Part of a small language model's weights: tied embeddings.
Each number is 128 + 24 x the weight over its row's rms, rounded and kept within 0 to 255. Layers, rows and columns count from 0. Numbers have three digits each. The size before them is the row's rms in percent of the matrix's.

# down: layer 3 MLP down (transposed), 1536x384, rms 0.0896, rows 206-222, columns 192-383
# up: layer 3 MLP up, 1536x384, rms 0.106, rows 207-222, columns 192-383
down206 087:128153133165135158140112123086101104133155146137082080145134125159165132149124117103136098110115129106138131120116162086126143149102144140100148113120135130124153127057113131116090149139118129145118135164100114178107147119144138165166135126178141097116126086139145128135121105131132147101101114116107125127108103096134127094131157086136140113131113093163114152133141152124110142127097134142149144113137126119094097105124093137121149172126116112136121127080157138111115134119112137153166101095154194144136103114061157172154131106152157118129103103145100089159185113159116114138
up207 097:097133111120104104128166105121115114116111137101155118129127165141128151156093141087102095111169146092119187119188123198131143142144137138128122165124148122131101118131123157112107123107126133114147127131145114130132136059104129113167168121106143105153111137104100116123099126138135157125124149116095132139111139146140119159169153144163118153109121097153141162102167121131113153098118133173118121122119101128138143095129138139143127086119108139129180148142072104124142109109142120130132095136108110092118081154138115131148130143102116136120129123123100113119139126142148071156
down207 095:141142152163168120118143115133155136106169145174147138126123075118136131112100089128127144128125121140182153157089179170103136097108118144105116071147137173130128164131133140129107103151102134198166134119133169123132119115123127174127110106101171146121112132113130127144151139119151120123165095126130131136119131116136124137062153112098112091162126133158142108111106134111116141142149150105127156161101148163098143101104109132141151147172170119171088159128105148123162133131104136143138114138123152104126202107147153077070153112127136156132144144097137137130103125102122157158
up208 101:092118122096118129119090115184122125119137158087092127109090123107116148146119114119157131125136137137123179120086099170086135153142107105110128135141173112143112111125086131140117126089186109116126137097139110169120158102142131144099153112137159132091144119098166129160136165111106130122109133139117108135102127113135118116079137121165142090159127088116177120176111143109143168161109142086089157115120097129120128177152147119112151109154156180173152156137119121137143143193121112152149145102138099138170116127100115129106118135124133149153116098145153089103206118132171130111
down208 103:119130125137115118094127122146147152105131136139123143125118118119151105129165164122129124116122122132157200112107121163112144095146137164129099113176127098110143107117127094130158097183174144123122211102126134168097096089161137202118135103172116117099162128149130166138140097136095143115124096092145146153124125110115133172169115101096149119157143099123118136156093130118124151129136126116185128168106111124125119153106146132129130115108141124098077103146095111098178143118135119130128163156090101108143147140113125125133139133142103148114127100128200147123141102114134092158
up209 079:122122153116143128149152075137083123127127171082092095108115142132126120120122157106112094139141134105155167125129113112130123153082107118142099179148117151133126158094103087118104160136157068122150134073141098114108097133134164150142123137148132134130125132073139170120133115123112141130146135096102144132130129132157114137132106144106114162098151187110140124129081095156136135124156107093103110173141141154119114150141160123159141095164157142137130120106114135138111134106110079137143144186171166145118106100097126080154107082131107121107119167112130122127111137122141135136
down209 092:180133140149146135146095139128096130152103131154123139143108138124163088094120151119165147099170131148107156124134118149160162119163082130120164116174115130100151106117112100125162139103137152136110114113174145134133114142130148145162089123192124121128114140120131185100128139117097143076137117114112120083132146109154124105117142138140080113148132117108111157151132141169137103112101090140157135109138169134126127159142137119148089123147118088100100146104125130101155134114130129121142112150134107124127143147122118097145087111147066174140133130132123119138174139162155124139
up210 148:163148127069129104158136095177144111136129159142131126122103089155082155188091130120152086112138094134105177144141076116087107163104096139138133186080139116137126109100183119151089118118137071129147118179161103153168120110130107087152136101179105113078116075111126151167101104115124143137156059088078084124119143106148163114122132115127133147114138146125170076122143116161111142159139169132117142143133120150138100111080099102132155092130171184136137088147147140150107098132132165106142084158128157148141109132115123121152133119156103124121106150150125142136125139137114135143
down210 119:122136116089089111136086115108094090135142120120101105121122092149138133180095100143141114117146110126144151125143082100089122112128086107158170149126150104092121085098149096131145129112110096125103080138150157105129128174141122157146110114114167134107127113131152140152135093129070110123164107154116103130132100135096134092133095179173088132091142122110099142103128108101116099138115123111115103130110097132106090152174143150133125075113113066122127129154097139133151174098113094096147131121130131115083111110114084090137119135133108128083146115143138107119098157103117106123
up211 080:083079168132100137142165148140158122151113117113116150115150137148124140098113113114143132135151145103119120166108137137145147116161160126151150120129137111121152120129134094106101144096124124126156105192152148090128123158132104138083125121113126113115116111088141104113132167156119136157146134087157126122101139151130141083085133117109112123150143173121060127110124144117130136189158129077115149114120125115160162150088099151109139120130170172085128117132106118184138091074147138109139130099139112161133137130131111115155144120110146109148113135170113163152099118100165112116
down211 094:155190161138116135092104101153133145124156120113122114148162120148132125151123153111154130139130172127107123119114152158164107142140121122173128108121127163144164115153119151174092149133189117125121138164162141137144149170148135154145189079116149102167120143108137097156123089125159118143135109134094104113154125136150147143108159114111126109111131147105108151131167127097110167111134125125105138144144165130129171091130130095150129119120139110152138103149148102154148161144102164119156130148116103083125112177126164139145072121151120164168151166150125097116119142138144116134
up212 107:098088131137136108144134127128181144116146159117132139140163160172126112126097150113157153137125187140106145133162164131131144158128145154128140137124105141112133138089092163145088160142151139152107120128189134120160104153091139103102137139154172124171142141075078134138149162128136126150124151160109112145098110106080143111127154128141158129104114125119117125087112133120108137104124098105124082130115111140117145122147133111111113101120142140130130138108126147138111149143131093132119136161116164086144128106128166147155133114128112072154103091132131080147097133120135153190
down212 101:129186136132159139111131121150140119105123076189114124122118096128119111123115136139133110167136089139106135117099139140115117124085125103140138161135118097130155090139148101114140133132115139127118148118112119127142106111108124150165110103118136096128111091144128097111121162120129165139101113109113121143148142141140121120143118084131073139091084130127084101149124086169116168103116138119113168112138110117137119102126137112154178123136114114152109130157095138121113141107116162127093121093127151148115136100106153129090119129163143105164135147117119153161112179148080131117
up213 104:124135091175114135141157088126100156142132114131097141144142135183145131119128108153148108147130142163122120094131128099139109161102141126127095136138150132156111089128153129083156104086164125136157142163176138097123143100141119090101130158149104172153126132179088099158165123133130127154126100108119135120139108139176106152137111139141148177102122106125162141135146142088164176117129128121106071131146113074087176108121136156158162187123142132139111139115141115111135091122134143116157110157151096113109081092131127111146136091135119088148156084116079108150122113103095130156
down213 114:128112105123154138148140117169109174150090123131149122125153143132132109123161134122167076121067122168112130113125128143141122121114201104117126129130145115119149124102090081113124115091161163147145114155155127118167115126163147134150156139173123122181116105183107113129142195117124148150146158142117128095140086145170124103096127130119142146152099108147109140134158150089116174111119143098116117106110152095142103121136150143109170115148115151150127124162118122112138100140121157130118096112129122110105146110127116144148142147134153133081151113126086138146064125124139136131
up214 110:171096116146109162132141079091130150141100197128102095096129119179122156145171136131122146105106146163192125167147155089131142126120126137117159132142116113152143106100121134133141108068153129141116185156102116110123144167110118086145117125120106106158119153170095144114112137170136118072095095161134113156119160140186111124130127092151105140157121114141148130083148122123092105084135132173138157143136136135149140120118137155136117179117134150117094159149145100103155115119111091158107101158089143135112179124110120118131137153085133102116118097137129159117144125092140127086
down214 111:110133132130138153160096121126165159150086168106134124132119140147110154115143110100090115176169129110121198118148141125158117122153157122149109153120153104132145121130149149124122101107155158171117154126138100135111072139127127158187134127147138161150176128132131193161177143148147111051155138136136149117138134124144152126109135161143143114128122123118136134134122104130125152112151200150160148133167128099101149131124140140148126118117155142121129129152150134166112118095127149137124168120151130118092117142079137138161131139112141104098140113078118094162099131144139143116
up215 070:164113177113160119186156111102144100142127193155091108110135099125156118106142093145175112156119123135131146097107085124134099126122150125168153146086118110121112097173176125095155162125137141135102145094132129147167111141183121120117142152100177137146136148135130132143086133143096136161141147134114112119123135122122123121092156159150145148119156128093149104109148109132081114152112122153137126130118110147112121123140104143118149137101122139109134087143096084134126089168148121158077095100139131089112099131122139137117153100148094114126126116117108144092097145162146144170
down215 089:108098204147116154115125098116148132102123129082116144111152113107122127150104111124084073129139167125110091079110099096139095147085123134167127113129123144132113116157121098150134115115161089103122121108130141144160095145118123134122150126134153110123122155153121123098087148135140150134149125093154132172147127159152140161124113157097081146119138105082118079094140111113152122124095129118108074129128120077137142136095133166118097140153103148125124157126122129151147151121145092123110170119105154098114155137141124146158084095140089113124128097138116124090151137120140170098
up216 107:117118172128130169144107146107128119106107102124139098095128156137116158139129149107125146116124176084134145125131153124144127136107122147077122084130103149091138113120183082158149168071144151117141134106142163134170120137157109119129117117143114102091134165129104143170133153122193136167156102150138123103148134114140107118160137148180125159130161103135119133119148149149154112120159128114187146117114128147127154093130157112122097090090109169154074170110119109155120159172120091134131152098128132123127157127141128084122095099125150124126123116127121108139127129099101142124
down216 097:111126133152097165135110122119156125099126134136089139129142143142107117122154099135174160081106076113093105123125112109167143138117164138137136129111151079136182174113138152126082129132091102092116141159144118148100136126135140116138154105123161112093128142092137170142163099132146142098123146130114119121136107104129149109134129136135112116080135122116129134071125149094111108144146120131135141128121123104132145068098145106129140130129136135170129149092111114106104119098178130138130135142160156154144136141177104107117110090083101142120146149114111144149130134076100105140
up217 106:163136113115145172071165153127130099141088148128120109134096110076110104165107111138140125114130129140119105125126100130129130114091081130150113123110128133135147088126127095159133083116141131119144102092150090147076121161125105108118129117134131165088110125148149102120112097118160144156171111142099111095083123132132112165141120130106079154128135163103168109134083127093129150084138134141140106111082154126134131113120111145114142135111118098143129128118103153130132133184070121130129139126134169144121130085138106080112137170130116149169140133148131143147188130133136177108
down217 112:155109151088139123135142117116140087138104127137114155154133084103121137134185143148129114121120116168120139132132123128115133103112113111149138113108129113136122157134114177147140174139168111180121139104105164145179125151134190110163146113115152141157112122077087139143164131168155163109138108155148093137171133093107092170178105116084107130116141115090175108096164111143156158157117115151145131150123130128119151134161075128148111105140107120135110081102120125157116120108116123127093121134132088161067135130130152096133104162117125101148103120151139110122102129119116120121
up218 113:062134133099087166137162137174070158135175125123118107106093132151106150118130116122121099108127143128137122115140085165098128168134108147154098112151094163120133156105129110086153125165148135141065103135141136128126123084158193067124131113150113138137152116136134134155149123162119144126107099076099169133142131102139095110187128119144111123115151168148144149156139152090126151135120114130146162170095111121117093082098101147144145109114158119157133106146090129091161120128109159093179111095088114138143117115121127166132125120142154104107099105129168132106107132147099129096
down218 111:112166164133142143087139145125092185139120128125123177148167101150125114101088146134123134155088106115157141121133154151106123129125113175135130112154112154117167167138136087102184108139125123147114091111103144125092110063127111132111101137135080154088121125113095087118098146119149139133129120134086097132139125135115102138133107129137165141168135150143156085108138125162132115114141114137122149152173138147140166121144102152143139091107167129184154090108133130108106114102122156158148126142107166150105138137176122137145115108104109123150118185119089141129086118158143115166
up219 083:096134110102082123145149158126125116134104144106136115109153154125147097126120158056131136112099135112135146117112123110157121131124102114156117150111158144120133136123110167144155101114136148095125102134135133119141093150109120145157129135166148111135129149118125160135108110122163135103162143120139091144173127140092122134085123133118104124143159147134124164167097147124102095137101127146161116153162160134128099087154135142140054097144116115149113131127101077092158111120116136102154112162132151126118154161130093132149169147117156176087125134123153147137118091146134165146
down219 094:130107108116094124152108135087137093136114108122107112089137121108104103107150174141097111083154133116111114111113133135112137140127156106131147125117134135178119103103121103164157139093153088157112189050122125176168103134122137130116123195104146106091134152110101148120155143125113153115135109102088133142125116145142092142123110154074134115123108118135135123080108106101144130114116125144153131079172123127150123095113200148120107113077163097135125138141112160094146128139168133144178151144096128123097127141141158106104128178146138104118140160105154118108099113124145113143
up220 093:137123151105079132134104120114150117126135108131166136106156119125165121148082144094114123125130152136145149116118089179122113129128139137119154099099106102099131138112095106131105129140129120113114098091136147124137130138132139073135145135158145168111141119152153131201146207121115178129142144142136132125127119159136129095142145165132146131136121117136120136115120111128166107189100118139140090108120130106124067202121153114130089123133160140148133126152159089151095135144101129139132129158112164126108133129102159139140152091128141115111127080124116177143120159158165076123
down220 105:115104150091120120138087106087104120122084118106082100165126165120118094164101145126109135125078079176144126150135127133119135141104118096127148161102134111128141135121191134161170137128086136134167109114137138101128119160142101132139123113168115131115104141152142137146151117124137124127116161115115143120137076107120136118099131129140155131142175159151120109110143110092177157105108127106143119143075114112142099129125116119159133164150143119148132138127164077147111127101136088110107157121119164160135064114134098127117136145121166147153137102146121133131152151092129116159
up221 075:163124160125097123124111166157127097147136140115124122143162123116141134082133123150178147131153105180117139109142156173127095120122160137131114110090146119104180104136172153091141118095107123143150113102168119106101121155160091179133121163162113154074140083105123139133144120133107116109090118142086121141120148117120132102119107182115134104196110132122161133117135189165102141137184123155113084122147103145110112141136125143151128115112122140167124120076115135144100141142108145146155131177124104113085134150114134154109104067099146142147170125123143113132106166094136081123
down221 088:121106125132114138140112127142121145098110124072128118118100149142066121133131150130157100158151159129119122164096142099139132120138127149134127115099112121147097140166154113144119133119141147109113144179110123155108147141098133116139075148125128119114145141126113102107138099100105134113131123094116112137090172157116172119144142097149133091110107161135095132106159103127145175139127133145120095131149156164108173077142114101121146090147093136161122111142163117095140118113141138117074128110096115153153152207160154100101136141141110142106123121115159108158117142202107102108
up222 157:151114117120124104106074131099080144154135127089153086138152145130059120149105119137089129107141159140135115125163084111137129133081138144129126174058125112144108132162153147073121161111138108135133136080133117085099123141128099171108138134129073124137108153110150150125107115147124137150131141127088114173125158094147100143137148173145115131101153170120134093174105138164126142100123138090134140150145114144141083124148113136139123129091100093125133147151148102137111153123150132136104110114145123125131117112137124117142071160144071114134127101119145101103137152133106156154
down222 112:070126168157120152136129186168147091132131118126133098112118073096163141104135106133105129116124099120148174088138147108097115150116116131145166128167130082141141166086093143164122113130150174151112145111134202130119124140108100083128126142121175114122135131122110135127125115148124139146116128140186134141100093156152104101073123096160135148159120129167148140127073172131130144141114096132107088166109141106117127150161137127125121095133135120107102112144118145158104108122146125136128117127142169150166128124099127098146098108139130145142119108132146139146120151171115120117